python train.py --norm_place="pre" --parallel_block=false --init="normal" --schedule="wsd" --batch_tokens=16384 --seq_len=256
Each number is 500 + 50 x the weight over its row's rms, rounded and kept within 0 to 999. Layers, rows and columns count from 0. Numbers have three digits each. The size before them is the row's rms in percent of the matrix's.

# down: layer 8 MLP down (transposed), 640x160, rms 0.0797, rows 431-467, columns 128-159
# up: layer 8 MLP up, 640x160, rms 0.0923, rows 432-467, columns 128-159
down431 102:424520519417436518436532585495567570402453584451453531521532403528441498460570485474560490440509
up432 094:499551465542517513367591448464526508554473405536467603511477451547504520464476513518506419490542
down432 093:590640529420521520527429591519497540427503510538491403505457564454494496489516448482481515494506
up433 097:461499475474466423466525601422485510500528517564518400493470484498517568622390487525464495566470
down433 100:468473495487496516552516411471467472496500494528475600498581531409595280511475479629479495411490
up434 106:615511364506439467376488596463508631489399498507473502391501441519539463539487552479468496552483
down434 107:443475495541541471524472506607641542487527489495520494576503424541439486446438448510561595601444
up435 111:464521464540479401374470493459527477482418539551509524521503371516520511607537613565513476505533
down435 109:590483569516582491412601477658595569524567407495555496484488530511491497387495473521419522509461
up436 101:490584520523459458502493422470509463627482555474494510534587454444544526508543496599543511518541
down436 093:498514553543559542532426540490579504475571461508510463531550501637461441547504462424513463557498
up437 110:532590487522463467499534524450532571608395559586485480495550395447485405630456492466540481542437
down437 113:509470429567501552544481473484688542522512454411477460591614521523457474516413522521469503545550
up438 085:487458600505443511564530462532515509445502457468490585438569428552446534515433552524614429604438
down438 077:466499524611536451508482429452538528433589426464498461608490515504519498525522485538466526429559
up439 101:506515527511423559514470568619557545550509430510553468521525550557449412517529517472565497571409
down439 115:537530489468558445418466477414497463438523526446488512572574435463574581516454470587439564567500
up440 101:470593492578514544441552525578512507526448522536566454576538460429513522543562530515610497497513
down440 107:402489578387570546449549512431401366590537472482433539501540539489514525571471531547550480513522
up441 084:501460426450515592524463465556465421543376464541489520499512510507480543512430457528519436564501
down441 071:438519563551574511552519446500659527495589478493434432478568461548535443573478455500443413536547
up442 116:551499547580501477526501497546503500530492463405443579540501483464486499553469486577570487516500
down442 123:523548543475549497455501457404512489468493549560505448601512439541469501541516505480489484458515
up443 118:526473530474507471540421523602562499479549524502595568550476542497505472450542571555405491500461
down443 141:540556544528530471451468557405484450411553460539506470528476587515542526606513436559558619614497
up444 105:559539562461506487530573434546645527502609516590492479550474503450542558549501518441574514552497
down444 114:465447474483520457526539471465478476481550414571529483537558546496479456489427468467511560518547
up445 094:500501422558530509455546506548475476561499501512498605357498454498545533516473541467524485488470
down445 095:541454466618424474492419458475542381542465456524573472594543524470441509546443444518485467486509
up446 112:435575459569461499505498482593644614441505509515487490509466515518373484543555450498540491510451
down446 121:474461505452488491501543529497525536488517477489494491462548578464523526501564562422465474417458
up447 096:453503578474501498519529498525530617384474446462569374523558513466467473535497480454567541533519
down447 098:474503395430530487511509489528524443524461522535510489457489520469493492507524550522329514615453
up448 103:455498480575494379436495468493495533534485457504515604566530446409461565618565503544511549498474
down448 104:479414541380458489598531580498408527483535448528516500496596475602467513482455538522521584467493
up449 098:488460576555534522476549465567501471575527519391580487562541462377506497516521579471551561487488
down449 098:525604475465483481519513609465486466366503499555486495501516500636467463486482511533536471433452
up450 096:464523470529529468380465548487480537499495528492509551589470530484536440536569511565518431533555
down450 099:535531413422499470450472446426539496468482475465497496440479555501417519509593517471388481429491
up451 104:503524394569441545518505574514547530531440485562520519452437436516493511626536601473519482556453
down451 103:533476463494496457530540496456563455453457408450545510590488543511472593496403559452509467601614
up452 100:495461517546511553386454444496468496515402455497538427577486450629461477486485479483440480518558
down452 102:524461488554477485527550545523512551531545544520519459497520475511538492444516431530513498538532
up453 114:481544495519538453514510455422556639417528462515508517508434502565449513501484519533642478541430
down453 115:524479444394536425457488559616582515391473499536469452459501508449539528489497599563498530408484
up454 084:553513522458435467505483466525496470560389406453512531536439567406560584548525532504522560485447
down454 065:530519512440460386508492465445575437405517483422410472538647501609464474488476452506493531579459
up455 101:538506474522475433528542441575532599545536489454530499558513512507546517513537441450502464503504
down455 093:505583551415486440496502388518477596512589475522540538507418482470433488425443607566455481552498
up456 115:570532525534474490567506415457551428584480548417549405458456508448517510487501472517476481517519
down456 110:496550541487478512465378491540592492459536477462528460453520521582454551506523585504469462516462
up457 103:489467497457538477516456450508507488599571513445482488506543525496462444561489517453544491548551
down457 112:445515512509556451487462525451543427437493482453510541536477478484474497592513473549575574454508
up458 096:512544495523526570525541506514535527495499470517523456546475476487540475452444498511628425504470
down458 093:456464512523522590494526416380462445536575466503494438449532568539497470542501527446448464517513
up459 102:495554559490501481458589524503537486511469452508495574589540476551499503604484558544459457528402
down459 086:395565496481409491470506468572550550554553444508551481526416446489604519455498514449492534525502
up460 096:583453409486482500499479549460466519521563565506528485459527503508473520518481597461514471524508
down460 086:548526600469565568501461501519544510468476518619481500423511532517556546476554453602456444478502
up461 105:543493494455408440455441479509510539533470483454480513559466440524391510589525454537564429615485
down461 107:437533563506467510513477480482567500515569446438440452514483496469521500495501514464459457581420
up462 095:538462496499457543460485469544517501525400409575494477592402475443464544516491600555461489494424
down462 099:448557426508568519580427567473527545444512586462427517458595447533519471435462565493499484392523
up463 108:562449541508532516478466540523522496547532568478545461510488560556439545449491529496485523540434
down463 106:557497457425539481487465463570505468534507405609458474505504511524446518576394567528568521560562
up464 100:457573515541537434407588553501518509448517531386536500484493467445553427514504508514553526507533
down464 096:378477527434503533567529350484609485504497514584467479482512553390565482458483416523459503445515
up465 084:577474481483404462448469468600506467501429481491491513454442472457580593644573496493523431495384
down465 067:532587465489532501531482427457458465516492523497570461556558514513467547465496500487544538448532
up466 110:551468533532465436514475572526582469519522485523491502597541505528515426495522431459462491568478
down466 126:544449547487476558465421593505446472577446522471490440376430503515559508536535582456481499462543
up467 102:496530530470583487502610549428550532493492492515522458458462495591577539451478552541544460542521
down467 102:532491537542497438510489443442563449520418518543490494443496526523412441451556546529479424518470